config = dict(
    num_hidden_layers=10,
    head_dim=64,
    vocab_size=1382,
    norm='layernorm',
    norm_eps=1e-05,
    positions='learned',
    bias='none',
    init_std_down=0.0,
    beta1=0.95,
    decay_shape='linear',
    doc_mask=False,
    max_steps=3379,
)
Each number is 128 + 24 x the weight over its row's rms, rounded and kept within 0 to 255. Layers, rows and columns count from 0. Numbers have three digits each. The size before them is the row's rms in percent of the matrix's.

# up: layer 2 MLP up, 768x192, rms 0.0935, rows 84-119, columns 0-191
# down: layer 2 MLP down (transposed), 768x192, rms 0.0782, rows 84-119, columns 0-191
up84 090:149158105128126089106100122129140096146138094100135099173116138120113149172078134159127143124124107136107122125113114101126138104128116118081173100132135107096112147165146170074122100117103179101121136130151124156135153079129125103077142156118145137094116145152173139119115162102105077128117056137144103152135089124115100119142133124172136115114149128139135143088115108138136136091123128116102135119132089124111092130179143136126089134087100162136110145109109098155144141129075131143109132124139134115178135107115114066114126138118129137143164140080180114155136117107146145131
down84 096:141175164118138132152128115140153111093169146133172110094102135130130114142090132156115138124133106121114138143130132128156114082130158107122119128129120127102153137131078159102137152146110100113140163140120150116147130119088142106119117130125133151131079136164099078142080084144118089110112151133091105128109159129163109106153131109095118161145151133179124101135154150122127162120128119137133093096096122129087130118141124147096110139095100105166137125136150095141106111150126151103137153150122107099161072103122176061100109170116143188135154144169145106164139125128163105174
up85 094:121080110128117117103099160100100157121162123111080128115140137105105105096135083149139132154104124113123117140114114175127143152132136132131159140102101111085132106161135189122136103155160138145126115117126112134177116137173138139128114156157108111102134129170130139112105137076146178169160116137174128136137186125103139125104120095087138150155094123107088086136094116155138120136085151113055165137111158140161095133118155124115118122101074125086128169119124117103148132110133139121121150106123145081120168112138119117132108103122126100141123121129106113089119144162096095122
down85 087:131168118138131109134130097148128131117121143148164128145144120160117167126118173128153118120109116120131145102163150142115165137114135137118126113123167099178109131106087115127131089078107141123155141158122125087083155149072132154134127105098166121100097126104116129180128165135129127131098141138192153118146105132131080159111146157164116131112162131119135140143128141132139132127167124128163166119162108168133134109156136146160166142179148089157109127103108136137153123106171094158101172136175159150140109157150155118121085140125195095112161135113155145133090118113118111139
up86 090:086146125094088137132131127137114149103157123069142077137111126130104094126077171132107134151158130130119086104133154129136144077107109137126137116108123113109143150143143146095093131132106119151123131141118155137088105124136155150094163151141106063121186098139165105138111132087126139118137094135134111147130153112144177130134150101095101116170098136100144149154135124062119077141138172135073163139108104168141137148130125131156121103145116134125141118144113138149125157108169126138120121138133132128133115123148153102111133114116185085145138089140157087169128156148134088109
down86 090:162115135133131123118115090124119082127059183125154129158127072120093132111098117130153114091126101162113122100122112108116084144128138110159124151119117135126139160120115146127137110150118135103123130127106127166113108139153125134097121098187166161125147136191096090123113143091088085089093123130123137113132114138134117123148073151145119133120124114162091128161125120102136101131105123139107144062158109146080098113118127124140083122138138117122130146096128139113157149130143142137152103119095141092137141119120073144113081143132110142112097132155144150100196127090162162117
up87 067:093126097100112099135123121161154134118121172119103113146105118097125126102128095127136112144138164167129134124109138089119142086066170142127102121116137170142132093073126121164099126124143132129115148143125133109102099114141140104147115100145128112095135078108105145148105108134185119122126146127107194145173095123150156169137127130157160158108102133110152109129068142065110147117130125113139111147084098148131142103127101125127076116100102112152123102163154115136162128115149119098101178136146163106110128117148115162130163134169142145129122173108126133139082105135156148109
down87 084:111116125119167099130156159143150152149152130115109145133139086105116148148151130127124084071132147170100110145106160104119143138115152093152139095154111109104153129121141132155117130124181146107109098123125124159175144113199131118154111127111146137120140100191126137133114137102142064082075106149168118133155114098089158142119110131094094131158163156089145112111140133137172107138139131086152140094153126158143137126104127139159143129128103087117143118144159151097113100084109131105120116116127150132111118111119125146110118085081181152170133135137171120104124155121111131125
up88 108:096114102177140146070132154133102151168128145092132154113145124145186121115115084135107093164132105116132117106106112087127176103139118169160120132113104116157171138145102121114105163173119162165154106093154125161179127111111145108134167158120103126074160116144132099112177115108116111133147168131147091160104124134151161136083132067141116126139110141111140151154119109098145095127165124121151127160126118150131140174154133068135114138112143094155125129135075116110111128110166144124146133108144144155137105116111143123157096122117094131128131114114105142126146123161131107114
down88 098:151128118122129107177124104146100128169137153152143101122137127130122103195136133131184115115102124148157103137161181145137077142128108115131151103133115114142107116127163143135110095095107126103196206144118135095120154099096117110104149130128119111135141119123125152110136163109116137078126128146122118122147145130156150117082153085106159175099140073095140119140133119145125181110140109109164102125148156125126114126141155134132114152104116172118128094120122154129139069145064128119121151110123089176142094131109129150148152127140127143114129163105114107119137102109119086116
up89 112:145154152084120072151166136160112065132088162112146122134123140111133124145165168180107140099132097141101119146136158115144159119163126108115112127124126115134155174132141125161141074134170166132126162138116134126081116133129130103116110129122171132086061131113106094140093138113148102144124125119157111165084121139115130123100116146124118147122128147106101130104119096175161118081116109095110086179101125133145143136154127147130115132089134157125128107137164146084127149129154172108143093167140165087138084164137162148122143130139137133127113139155122116150165128144128112105
down89 107:154146130110113093134102131128131170145137125129137152127152136103130139119106109165099130096118114147147097131183069075135174127149091143161170138100138125143085092090122122146092130132154119145122160115126088094088123130145126106119126098120131144079093103139125147139119086134090113139098152123090121118077102164102108140177153117136146113126107151144086112114161112187126087097139148167143094192130133150173137119126149119146145169135112139163151106117128154113159132107146131118097082136149117140145088153087130100107131139150163127137124117091122135116146118119121118119
up90 103:135117114113127109140150128133148130143119130149132130149134123128144123119165168148117126169115124118128114144142144143177083136137169132138112127104180082137172096170188144133138109158088139104134109144110164124106099156092148154148120162069153140149146125141090105127098128125160117132130134083159125165108106123135105151126099135174149134125146099148148100137136074132109097147109174142127109114082137114122137116108117103066134112123171181114168173135140123131125137125142098166164088160135111116172127114099131126132100093116122135083149178106106142118122112167109144130
down90 094:114180112121133174131151145127084136121154122117129116206146137144153140140155108132125154136124118102140144155142183143124097123108093152159100118105144139184148110107174124168127152127129140143115106119106122130116070156130130101143140152164131114109101125178110157091176153136157130212130133120140130151132086098124121133132144105158084120122156107124128113085145126138110112112137164173087086120117127147168165112144102105085145124133126131131151148115131135132154148083119079141107122173139106118130139158147115158113130084135131122094126121119135104126123108148167105137
up91 114:124124133088169129107157155113120138151148149142129133066134154156175125146116119103097116123119130136134145174118121115143133101131171163118142118156142162134118142105092112174100138174111133144159098162107153122176124085142163127100183092160095139091145126144182114108145118083107107135128093128125152120104115101127113153154128140170136125092072122143096132134144112110105122116138137107127167141153132133158103127107138135129136113131154125130096128095140182114126125096079122176134180071101125132114121166165133158129140164118124132131097121169103119135120168118153107144
down91 107:117123101131146130100068124129167152139108105081137123139111159130136107134084133120148090116115141174168168156155154124137121135141119115165137156118135146180147131134074169121076158102137130135103114115157160139128118168112098157179126126148119079103129166121164140131151142156114156114162126134122123128138143126150111111155133143108120118159111100136124144131124107164100128108138105085124094150145115147077163135134137155103126090137121119144118126147150148123107142109129134190106119142175156117162138153167060127109132170119106080136106149171085144111110117157142128138
up92 072:135144134142121167146146110080131128109120098137162126133105081099134091148120061149142114090130125115142144154159162127147093133111174078069132132131138146131100152181179113130134128102149149128123142107108129119113089143160115135131103095076120149143129125122126167155178122116114120140113120148115088097188109078100143107158138130108118130149133122136127151121109114140140119099114122129134169144108148095122124125172145117127131082129111115125104108175180134097154179133135132134100141112088106176145110105164136135115117160128103128094113194111157119137126146130120151124
down92 089:141145117133130088096136114174127121133117136082117150106145112120151135095140135116127087173134153117095101086093161135069120082123145102110134093133119100108150144125114147104116149126129159140130110137128139135115094131106110118118126105111095143131115121138142078133128110112143153129112102123171162122094142182166138143097131149108155117166135137113161055162133121133100143121144112110166135113114105131061157138117110155114115129150133116148141165102127121097121138184144143094118132116144136050103100130071173100167140158111166155137140102130126152128109099149133149141
up93 135:136122128148137091143138138149122132098106128159089128117140161153099105162135131132127091124070115132167133103124131115094098097149137129131175077110126124151113116123129122175117119123128107112119138163125109144183122163176085160095136146122127128093094118147159150109137151114116141169136152163147131118068163061143125118141110162129097163124075122115102145143151163136181143102085120152150160141141154143120162119123172133123106142075145133112112114120151142102075133146082113126126129138103136094119151106125148139116112158105109113129141108181118157087143132122154126146
down93 120:119105125111160126117144147102122136158162095120113156131156134120146167121141183128164098152126149118181110136111131098125081091118148122135128127101178129118122124162108116123111092118078122118147177153123144121096112063130145117091106104142142138202113106093114120139077081119146112106169114114115074095164154149130138101125125139172132150072128172153110141130133124102121145089137138139132117103116102100123115082112120096096162113122122104116124156145138143089142122155162091161112125106128122128124134147171104105112154125130156124159112130134150114102147113161113156111
up94 091:099119112131157174114093155130161085120090093096144146127135118136106126128129125062137142125142113124122136139103154185148100155105106128165106109121107118151177121108147148125123169093114166113095104125127122133095093131126161134145138125143119168138113095100132131155121156119120136173129161136129139118127135135153108147114184134083113094135152112069138115110104129122133115115131100066134087124133127119125178107099136118181094090095098137129148149136131121148109110084151121132100118175133141151120161085150125099098160152161152123081106114115088120113141094141092124111
down94 089:155118138144138101153131144121133155170133123145106106126188118113166095092077139182131103162140151130134098143154128111081119134150185165126123123117149111069122132186124129151100087124145156123135154111131124139172150122148139120127127098149078133135133080127106157103147106092128111141132151160161139106170175171097118145129123118135139144141143128178131107105129165162088131122141113119125120129143130193125125108155125094112158171138082118153117154115138124089146173136122137122138134128073104097115127122092145160129130121139104118139156152132122121161149153114141144159
up95 094:097118124124109115110134161118127129079133161148130108116129142113091125129146102171159100161144128151132133115104096099140136124130136159143135134139152086161159131085108128116112144157130153115126109137114126136131093098099139128139090121069089160141124127174168101107121131159127119137133147149137112119142109161133163127057158158110126156143159110102093150144091130167109102142120128087147098164089149169086142152114115105154104128110187186117141104131090110190089142133156133135115110117138127105120128105115185132082104102081120129119132143115133112140106090129140102135
down95 088:162141129126121150108143057129161128157157127134094117118147131130102080115132116136122119133148153177147117136153090099150109153126143124115092120097136115127123148121098160137136143069139145143115112127164145153110098135092115117215121104159132105135131145142119130134124101119092163147120139157123140129126139075159116135165140084133114103128153135128140110154122125136115089105112114172117059114169163085141102141121150172075167109116105135146136153107102137081118153122121142147158094149124104123104146143148111132090100144147101137126170133112129135120134133134077082097
up96 083:123105113178123131104095122107115088117154140083127124104115136093148128126156073145135089102128136154152123164134142150121152100112136157157101130155155099139119136128122097161146103140117133150130127123133168107152118110149102122118152092164139127093129114104138110143112121110173131126129181098151120093112147117178087107140162101152121140174134115131101156106148112113143142116109096143111147102076145117192176127118170125140096080125158107114133103140147147115119178103144137150096162115129109081143082138132091109137092171155112139101135081149121150123138113136135100087
down96 096:140138128140166143090103145122169081128104134109162116153115144131162181113133115103110155145143131090137189124153122164156205147141122092124157107137109117159119112122191119140133117107113121131182135127125137093124124107122149109147124141113108091110139155159097144144092130134136138118112125189151164125128169095066154144136162148155136107104099116087134151095162125132127157149157120115141140145071171173099093147092155104133114129137114165124141121128122133104121134166132121125117129137158145128118152158128117147136120156123115159145115112143151109135153130120066129163
up97 085:141125103096122111157124165133146144102150131163094162136133167175109103136141151144119150144059132149083136149133151057162156142154128152133085123148129125136101105108106103116155099133147129136182147117125139138175113141125125149116102128113109077126131163144155130137137160126124115142113140110146159122106163129135173104117154148125152152090110111109104137122154073116137157094148138112160166156165124113097136112106163150105109098116145154133099132113130106148107163142166167147102123110106081132149102172122115148154192125104147092131144112131119114125164128161109142102
down97 097:108128116076162151102130161155167115111104129090102116138122147161165113102122103167102102154102146173101127108117160128094098110106154168089099141124110100102114121129108128104117091131093128087127117126140123142146161136115125111116150128133134132109116118089142128086119094123127126095140078102112134145120093130135170139143091155131104128111131123125119116171111121161126078129131179142122104107104093181103134127138148159186083140141157126056088118155154103132120118160136122114113146120088197132163142141111123157130111112127135091149141132098133127146091100113123140110
up98 095:125114101135132099117112152097114148112132113069140096152127150091138135160118104122138091125096143141088151132138095131158112145167134125147105068114120116119134153137148119166130128133149126083131206134114159126170106118158148129130127127134129118104110124106157136141185162103131164153109133120109104118142146135094121112110091145156137178105126111103123125093124124170137159148099188154155171104101149124100106166110145139104110109096132171126131141105120101110130113175157140166111143123092125123135108097141134142125142126174131151115114147123153067156143170078101111152
down98 100:102120105140150089063126145130096116107119096170108146143143143139088149125133153142144094098058101183133119117142122119173123126106130166164099116141144127141134124173095106129133125118171094156119135115134112125126114112145152102102145122112134128124141073123134135138162162130179167146116129146136114121108136085169062137137114110136108160099141136152116118117095138141166076144091129143109176114151121140140102100127098142132121155156124145132175113118137120106116108183151129121110154128095160141146135173174078126105152132114126119105122104105096113156135150140117104099
up99 072:121159118105133149159125111116099093108134158118098140114121127131122111106169111130115128153120151144153130104168132131155087190125169130122138106122164137143111090139115128194137056113106101118063171168108111152134125125092131139144150097103171141124101073105106144130123098083103111126114144100113121103118117114154127119159075157124139139125100109149092130159157141062130159106119146144091128115116090104109138115161104137077157109111141141115160127129142099121143123162173104131152129158146092147108147124087146121149119147104135103113132137152104123105101146130119122142
down99 081:145147112120131145152119143156140144091156151149118109178135126129109144123142160097154156133129141142127156136128118121128094155136136129154167149115102142152144142144162113149129121107126111132102121155112152136166149154060153092171128101090152128122088113122138116095158107120125090127080172120125156139107096138104176152083159149170138134109117137131100152176164152144109142117125182121150124113134129121099112089096110139140113131149116106103145142142142073148150138155191145145117100156141130125118134138101133080155137144107170130101155103081117182152072123144114109160
up100 072:127134106104152093172110165117154119134111175132114159089124131109157113152149120121119122144119095113132154135111113159153148179117170143104100105131169135125141166098158156088122108154120122152126135116110117119119108120126108138105151120126117163136097152141169161162106135073169141144151126145128150108133119142141109113112149122168114116120136110145125149148171123168104124120142050115135124149112102173127158117113088188164129093120145131163144102095126132121122114095129153163128139144144123156153114106080171141194152103107151117119112132158105114170087160111124150099
down100 087:140107141117125126135148130117138132167130149158163136134123103118115124153108154140138105123096090108085175107143158165127087121085151104163141145128138122107154105152164140121183150137094130144131135147139101127134117093152152097082126165121148115144143119145164156120140120170150111148118119125138136132146143113158119093126142128138137107132182122187100098110110128162100082153132097156123176101083134129140148123132125110156176136124155185159139140127128107119115148098098160166115144093105090102104148144129169148165076146090138123107115129109105165159132174107090161116
up101 097:153111127136102133146138097145167106079105112141131109111149128126145107137129156155142146115128107158131100130154108140083170135115145135102099116139120182119157115177103121111118119141096125151142109119076119143122145093144148125104118126096153122070143152132120134113145155140128117118172135101146136126127064129130133155124114109086134098073156118138072103072098142130091161128149122145139146154120099128172098104098143071144149138123142147119079152133165121099131132135137132106130145159149117118135156105134105109199107104175114139072136098094116111116115145149144094114
down101 092:144197128158131151114118093141108138148089168182098113097140069152185115137076147110127158160149177135108083147144132129129118126149154107131116163140151140115105108132110118052149144101174116126122128102096143123155116119097105091163144125104140096150101129133130154147140083137125129128124125124121112140121170121093093107146129121118089154102115093128159090123145131093159115139141090153122114136123092159113140120123106140123102140113170133107106149142073139155121158136119141143106079108139131133154137154103125085117149126079144132105165165115131144129112116119112112136
up102 074:132115143105117158148132124095113096141144107147160134153149122080146108103145119136155134145135075129126092124090138158110104120158190094116079131132147137139140134091145149124131158135096104153180155169094086084116137109121126069137147156120110129124105090091117134104135097147125129137158062107148101123153121087129138117128106136129091114135140135153133066125136182127109140118142155133106151076129154157118113114113126116112150119128175065105110112129087130120114146148153143175112102134145112149102148101121173096121127136121126140113122118111134096082111124168123120115
down102 081:109145118135105118102162161199130150113092098114085094166134129132108168158134132157144133114123155143131128118136105117127148125123077110098149127105104096155076108148143158122122143156117184120085124096135141119118121154123114194143118120066096128146160127135170136141133147121153126147110118167105092153132134126107093130151155140094151159163113133060149163126145108091113131123116134109116136155116116097145098122120116137120140137105075169091143118119111143148122140133110153075120124138140158067132081100127099153148139124123118139176130147132125134156164112122119142143
up103 111:140157140123170116113125143165099122160128121170154147139117116142110128108119107101104156132108140149160154124141117162161159140115113123139148114115153115114123144186136100142138163152136152090134144140121132167121154108131156123109092085157162103132125144111126080125148143125104141182133135112159123151107120075128134084144140145108166148131096084103099091093049096129098154110135176157129142174135135133078133138155161101104144153077107100099124088099099135134122163134115098112170136118123157116130159121120127178126110087093109126127141148132109143143115150102134120135
down103 113:137131161186129133142138144102088130089139167100150103187117148126099130126141133083137128124163147131142112114148163078098088083116143137101158143132132113160118099135124109123101094151142155120124099116117125086113121116166133123148162139123138097140127116084133118097132132110153109116127091135148194090135144075172140156115147175149126115081104148133159096166184124131128103105108129126140132094097152118180098120136133099146133119105130151109160142131079079105117118108116129154103129112101077146145113128118118138142175134167136107138133113110118119128118117095134161105
up104 104:078159112137173137160123126120109143143120124133130160102137133094132122115146134128142098105124104141097134153111126132094128130143145144129142129179127131100119139135100138119126119123117187158175113074144119124135151126098125148145121107134124139150133152141138130105142119096117102129096131095172150138119123064158125146100120202165106132142119078139114188071127111098133113147155138113129122151143106107155126068102089125095127042081147144096165128110105130127141153142111135165121148140174121130132125107175163145097100143106134099125128146149131110161110140089118129138
down104 099:155149138119086142146116099155124108108155137120104146094115149104155176107142160126141136091137121134097142098105173121125111110122103130132108143104092157119120103123186143140164111089140183176089108135108111122163110102115134112128121133110110109094137134148106099139158158115115139135125126130118134086084157135152088170120180141132148121151126101171083126125133146117152127124126145100130108126146095119125104143157135129098093104154139068179186119141144122153136104122161119148129112188159097176102136091117150095099149105128103120165152125099150160148139126116140115112
up105 104:123127132137124120153112122132115129103142121097149121159116122097145145138140138154120129128141149137054133136127099113113117103113183131121142160165134100114133103161112143145119141089122139134116095163145157165074105094078116118160136126118117127147115133073146145127138120165154083091144140123160137145137116134137129162101129120119134141105091103180132147130061109121129069114107139182140161136138107114102107145113165136130131095169096131164121144069168115099116138156143127121093107146121087160123126114162071168127142137104173102123136120123121159145097156123132178111
down105 103:113095137156122153100146085135146094172151109131138117116165181141162133139137114164157141145151150121115122152109137113138137138097107156113145077093139156156133145123147145119133156109170111122139101128122148093115140102115139122112159134125116132135116114150142075113131145115111165149160058163115118124192125133135157109172131132110097100130091119113085125071140117139132140160145148118121142102101114118119124188104114134112109182126166145086061143121177142112122106136131146111101187145143105100140128138155114122110109142095124151118118171127123120115139146126156162166
up106 112:092110101126133089112151116143147118105113112124125119108125129085118133147169151109166118141085121138102132166116109123110088116154109140159148147148117123118059125112092157138148071117137128130162145137163162114141115141151151107126122126124123161174165119100128106100111144106128117144164150129143107131095166114132114101131041153118172123151089096124080117114128101157143096163098132112133160126114109142154139115138167188088129108109153127122132106147152151083115109103102142133138122128148128111122142142137125159131106167172122137101122133147168169149161138126183123090
down106 109:133120107129079142118105108130118115124120152166101104082142138106095197152106087114159114097149167138128174166108165134133152129101147165107122090118135128121113162137093118156173178082136110169138079150132152128140143123104112152165149157105137146146139137103131107097170187137114150092180119150147131142122134096169121116098098138096163126121151134124089093128153138115129143120143129117131130132091155143119163135121100138098149120159145107125122137086148123109131100118111098117116085128126140122100147156133130129116124139174113153135117100115178112153173154102144157152
up107 101:145129104150127137123103159109127095130101155090141143138139160126141175147147123101135152106114133099113100122115125122117107129127116150128119136135122139119095138161123134128130140137145128122148160166134146145126088160207083080146149103086169096129145161156171115139159147161129133104128152105110145122109135125094098131133120108143167168141113133112153160130143136105099105146108143112111160160099184124168159116109140114149116098106115138175134142133122148119109197090119146142103156125147151106133157123134109130081119107104129161147158068111115169172097120079101098168
down107 101:155107097123089153135131148086119121093135135126163169132116126113136153127149182132119187144137156096123118123129129145118103116147148154104162121110136117103097120119115143110130128184120116138143144117124152138123089112122118123164104093134135146133128146127083152145174136166140180135165118117084065102150115127145178142155098129110143173092103154168147147149102123090128140129130151146125105098151209138142099139142096157120123132103114113139108134070151145136128181100117133145166147122130131141093157110125144091132116152175106130153168125100103128156109129099130121110
up108 106:110121156099122142134089136149123142127133115172124164155099141113144133116135137135135125173112122114094101107096150144126126125146123117138094129133147082074104146144087133073186153143091158126141136138161152096141107153128121124117156077107149140134110138120122099189111124113152139163111105096128098110138103128153174111141163120125103104155149143141165069130145090151119109149163114086148113146067128107117106154144118134118126080149153120174115115092137106106114124167091144117106140160090150141172100146078158103153132153147135132119121095139086143127120128126147148119
down108 098:132111139100190069117118146138096113119148093117155148124138133150096106136132147140180091155114170154149142120159106116152079121074103149125143148158143114137158150134151173123136163127131117130125123141138091151120112131128107118151133141150152180131096140132135149108146148146112141102166145130125091124133123111146070154154118088134146103112144160115106139119117174130122127112130152098132119100114076120178142112128114135148120142165108142124090156134097117104093158108095118131178174108131086121168125138158152146136115059088137132131134119104118112182130160131123145095
up109 110:098103108134133089124069140171107123141108123157132132127122150135099150165123117134127151091118123112119157172175105132074135148085137103144161143167106097136136165154129154124161138111148132158110156127148110104075107094138146125104133129132108146124156098115136157153168116166131150109160103087137129125157101095114108092144087076107145134141131148106132110082138135090144116094133086142118096146105137118162146100170121140152140164091158140145161137169130127182132124140113116121110112135132126138075089135139135139104090139149133181139122103137164118087129151150140137100
down109 113:123111130145105173129143154157146133124129123152131129102120114132119147125115090126119155096133122081091129140110138054126149107103130165098147142142159113104139130147098132129128145131116133170097135126139114143097128161106085081189151113168154172124102122127119207155060160133145170131156104148137133086154091114099115139175140118138082126115140146147174101128111107107153135122107114138121151093125114103123126113175093146188137141133124140140123134109085128098137120149074141134120162123102102151114137145126082103123090134141136134136115134133086096130125133133117141105
up110 080:133135117109148140093123113146090120108115178090137119133107115114139117083159120149118159165092149125149119111126143078137133105118172105123145118124090145150103169092108178185179104102134146132126121125161115178106132119144148138113147176138159099118098137122150114124138138127086141102109133109136121133142116168132102092177084148138190109167131113117122160111145130109145125141120101142119087092116159134155117103094147149176132122133147124118117140121145096122146136165091158100134123123128157150136162155174164117078148092114138105131080162124117151137120126091112116101
down110 090:155133127098136088144114084145118110139120119139121114109116106115158098114092122129166119094136114134140085071148194130102118110151139150111085113107122148174143146132115128105108113132168156122144127104126122132121124098139133120117109105142112126124116128104137163097118105135128152115146106112141109135151116122135086182132067149131121126121103142158171144102095169145126134137104122119126144096119093160188116098099130131124145124094112118116126108089130157118184140087100084128147126082144171113125140084106130155106154102146125160105098178095067155117099149140158165116
up111 089:161095126169129154115127164162076108151134148130088136156111070142169133102113126115109134090124098158099133156141087121100089108143097101139150121093102130166137126109100118113114166153157119150117123108084119140160135090125119123149165145137134156094179153158146138110111116117151152145127130117145146158108153075119174152132142150123122081107116103140146140146161110101113130099137138177139139117160140121128153103103127134126106174092144134137135122161173144123146151153109166151103157119173096149139129128152081144137108130147084095101079136133132133096145129120157103106
down111 088:095142137161128135118115118108209099081081143121134092115140159167111116166080109133139151147108131101136113102135170142116133146074136163091111154141135142100075156125137140180125106124114161117139083169142134114099124182158119098113139110129131113107122121154138132155156089169125111086133137109101160127141111145106087091124131108126122144153115137114133131104106150146176139173136126087142127132142134153163130154141118149130172134156137113139119146113095133153142101111085123148088124114142115132082163112121154161095127121135106161169144135125134124147145127116129182152
up112 080:146128109127115121114132109123164102111140073118172128120133110109145147126183129072140159139122080156144103109172137109123141108116097095133131112100132124133150089104077155143142157109101154164102100168120147134132097102108178137105153135126106152127147119113086152151126174134124144152143140157115143130183144168126124123080130135152161096136135160144160112112150143111116126149116082128111112143143090172120109137149123114158135146186131173130130135171143097123122152138127164108107132126126097112116161125153139186099144117103148118120134082158121165182089143131142138132
down112 087:099118100149148109147102115129135114102160115117081111092137058135149162118161069068126173116111143140110108128124140111119112118098114074113142118119099089121109087129112109120132122109087116139114109136147135088126119108121132120134135156127145115166128142132120126125160144108127141136127162154158140126163118116127115090105118124138124086136163113138147148125146172129099143130133090128112098168147089151079107128123166124118127180155153110133114104149116107138112155119144226121091117139115118144134136129122139111115126074114154144092178105136093139162137096174097115123
up113 060:114087092130138144114106110128128121114112140164123117096117109138139125135100169125101161126108099096128065148128136137123149106114184152125136100090104121133134140149113163129135107096139131151174185125130085108115121112113100155110171103108098124147110133173114132137117101120156101102057120138130165126129101114088171126096099158162139128130125103125124131134155098173159101124121154135153140122110114134114112185135122121135138102112132192146112076126099103183113161145143141133123114155126133099094102086160148122136144163124107153137133143139182143097086124142114099125
down113 074:096108113100110096103141119151160095159080107143153154137134108146118113111138124137101134153110121075132117096149145099149115146139148133098171112108104118086127135113134138168087125148144123114162148157142152120129165139168114156145126130118112110156144152150157114137150101133158083132108105147121144151130131134070148138139102126122165141111124093146104167142134174127102131122088129083101168107123130115105162125104176139152117144116130168125116123173133148156114086095122191118124131127112085143135119113136140156129130125080112158154132111079121161075125110074068123107
up114 100:088114138116141179101126157118122129124122150140140145169155115110149124114114146179119127167143121129109139080150118143136119128113130123163176132110174134133157136141165146107126153139115148166141150154158101129140153128072166106111138179117119168163138120138152141102150109144111120152142140120131131147132176109098149109118105106085167099125126166155123125149161088137098118120177125162144128125126148154101166115113093152148144149131147120134110111129133150130126114103090126141120076127140169135138107100131192136117107132129116129159106112122115138123126085146116232177
down114 098:090166095126129103166129133142111104121166119168115104154114164119106096128129127109107132151149111113174122129096105112175152127142094164103147124105099132114167142149136132166112117106116134140159090093105114162145120143107102126170106145147139139132111141151170136118102134141168121114129157165122101110150138103150145115137105121113119134132104133104117162126130117175128126148180110135110183117166121091138134175134138131114176155108122125136117132103101169142135151083177195116141123103150123136135154151113098097175095136133138098123187066101145124137104131087122122148
up115 100:144166093065186133095145100118143129146124124177129138114062118129136093115165118144081136119123116137137118097129107111089136169134148142095153124132089155134143135160102118112131111108122119143146172113148156157107133151158080143113121111133089087134132111124133117135128117121149092158086111126180125148119165133130107118148109136131166087145115144094131129082100093128146128151126150143143110181157115090144142115101163110138138094121113099124086124144147152101123129128184113129104108123133174161083172122160122113137163110123105115117123118180152151124131104141107094115
down115 099:145138111163162136112108133114134105146141091086114131086129116123151130139114144135135111082175129143123107147157157167093106120137142111169095154104122170077136135093153130137104114127117163186136114167123097112123119147077198114103126186105110153100182130120154123107088111106092126138134122107142101158136119083127128095122183139168131148100148169123159156158113153143113163135109123157106147133138118134138148106123156116121112130170166117119124127159139101119114110163122133175143133156112103150118126133103152146165120097084127100163119116123133108142122137166109109142
up116 111:122113119161123099091092183113093182129143141145141111175109089157160094125128119134152105153082136163123134115133152121104136112139172119128146062116110125108077104121152118130121134138112155151153135132158157107115116101108119090085139131143100137182175147123145150071160150122152128136170089111129099095149122122107136122138156093165120148168132094124153118103164133108130149114119101140135110121126120121149163147118146140156168133144148112177106138129141149149113067128115147136094142142099114158136131095133097104125094116136114159106129115122147165088112130104151097097
down116 114:130100144130132143117099133109118151144088149119094105151140102097140103161099090107177140131101113144125115133127139135120144109115123111125135111114098149144105124126142099166088111121113122163177108130142126139132152130066162137144157126086146156108120138095149135138136144122097152106100157116149134114112095153126159135145085166134129119140131111117135108083132118108166132116121158123156161080119122083116128086092113095134163103172167080105120089101117115121138096088157129130106133155121123114175096098140123082153132153121167185122117044160141135148096133134150132107
up117 098:128117147124122117139144112137121119087123118117070121087078100090134152116157081106119138123130092127122089148168121102194134134118121165140131141129146165139150110136091134122118084089131104135132137135096150160150122122127116121110169142148172071128104128140147095127170109125104139106126151123164158114127137140095117083138102124162174100097077103122157087133138138122128125164109173126117132101100165164132129127123166106122141119085076108117156130158144112162150146117113154182165138116142118113091174126137112102131120136105130099120174130141169153101137140121129108132
down117 109:118073177114155096162105113174192107124149093083060144156145100131130106113138099117094126129118135145141078114116142130109128144126120154160110128150148146115119136129111137127159133154120112132175159146125156160133078137137075130133109119134151116115127142129104132152134135133135163174124143095156105147143126114124104144137136123121111150110163074101156100126170141144082156172121145124125128123104142151134163181139116110117144118142143117108121175170138120162117144115107148147096113151144081099080137115118129097117166133128145136095097113126114140109070095097146105141
up118 106:108162126182166147142140129137113134103136154163102127146086140152120106113135125067153152116122106186119156145122129114128152175135104130114123102107187163166146138126107114134136141124132121107152126115096140121096137085131094092132135148100154094103148131136088125163144105137132092123124135128135121124125144148147151117133136131140095146111139096102146114101164106126126162103129142115128108147092111114128102131115156095130165141111133133139134163121136113177126144129148173156117201129127144084163094143123080117121126097156119157094061063103178111133110138134079130129
down118 111:168118145113145160126113098163105113121143129143134094153127135097146103143138141131127153122122149199161109162102116139115128139154118093102097103141130093145133123111090082164140148149133069078107155130109139125124100127114136124150112143129182128129120146151084144170145117112106117110177145099115161130158145139131115111119117133059125112079109140137114121102126154129191135099139186100154074134127116148128152127146148144137127132126128171073112139148119128138130144097142096146161133107138122108142178109106131152156097139138116184127096125150163151120102160096149115126
up119 095:090116112116093114117142131137117143120103140139123115082120102144117111118118101120150172153118107099141073152108131143158102109147177114123133112073124151146154141122165115171089141167113136135117089102113124078150136139143127125099102132145120130166165110164159085130091122133130118145151123122153096148109150109126150117115162166138144121156174139144063128126127097074132122136134103100145141143114183144139096144155083117148133128124100131076093165149139115153120128185142122117131104108114080094158103141153167086117117108128173109129105140113128111117117143110137106169
down119 088:118106117129073140111138094119125118146131154130108108142134128159126105118115141109112151130123109178125108092124145142153120121136139157137102141117110116144112120120179118155170106128099140127132144152109163110070155103142106144121113182140117142114103125151140145144102192132082157122135137120100094145101119145125147094119121153112069151177150131076129103136132104116165186133080141090123099161147138083069117133141144112133118115155126123144153126086136129134151113149133086137177131099160137163124101151123153118128097083137149114145147156086155141173163112146152112159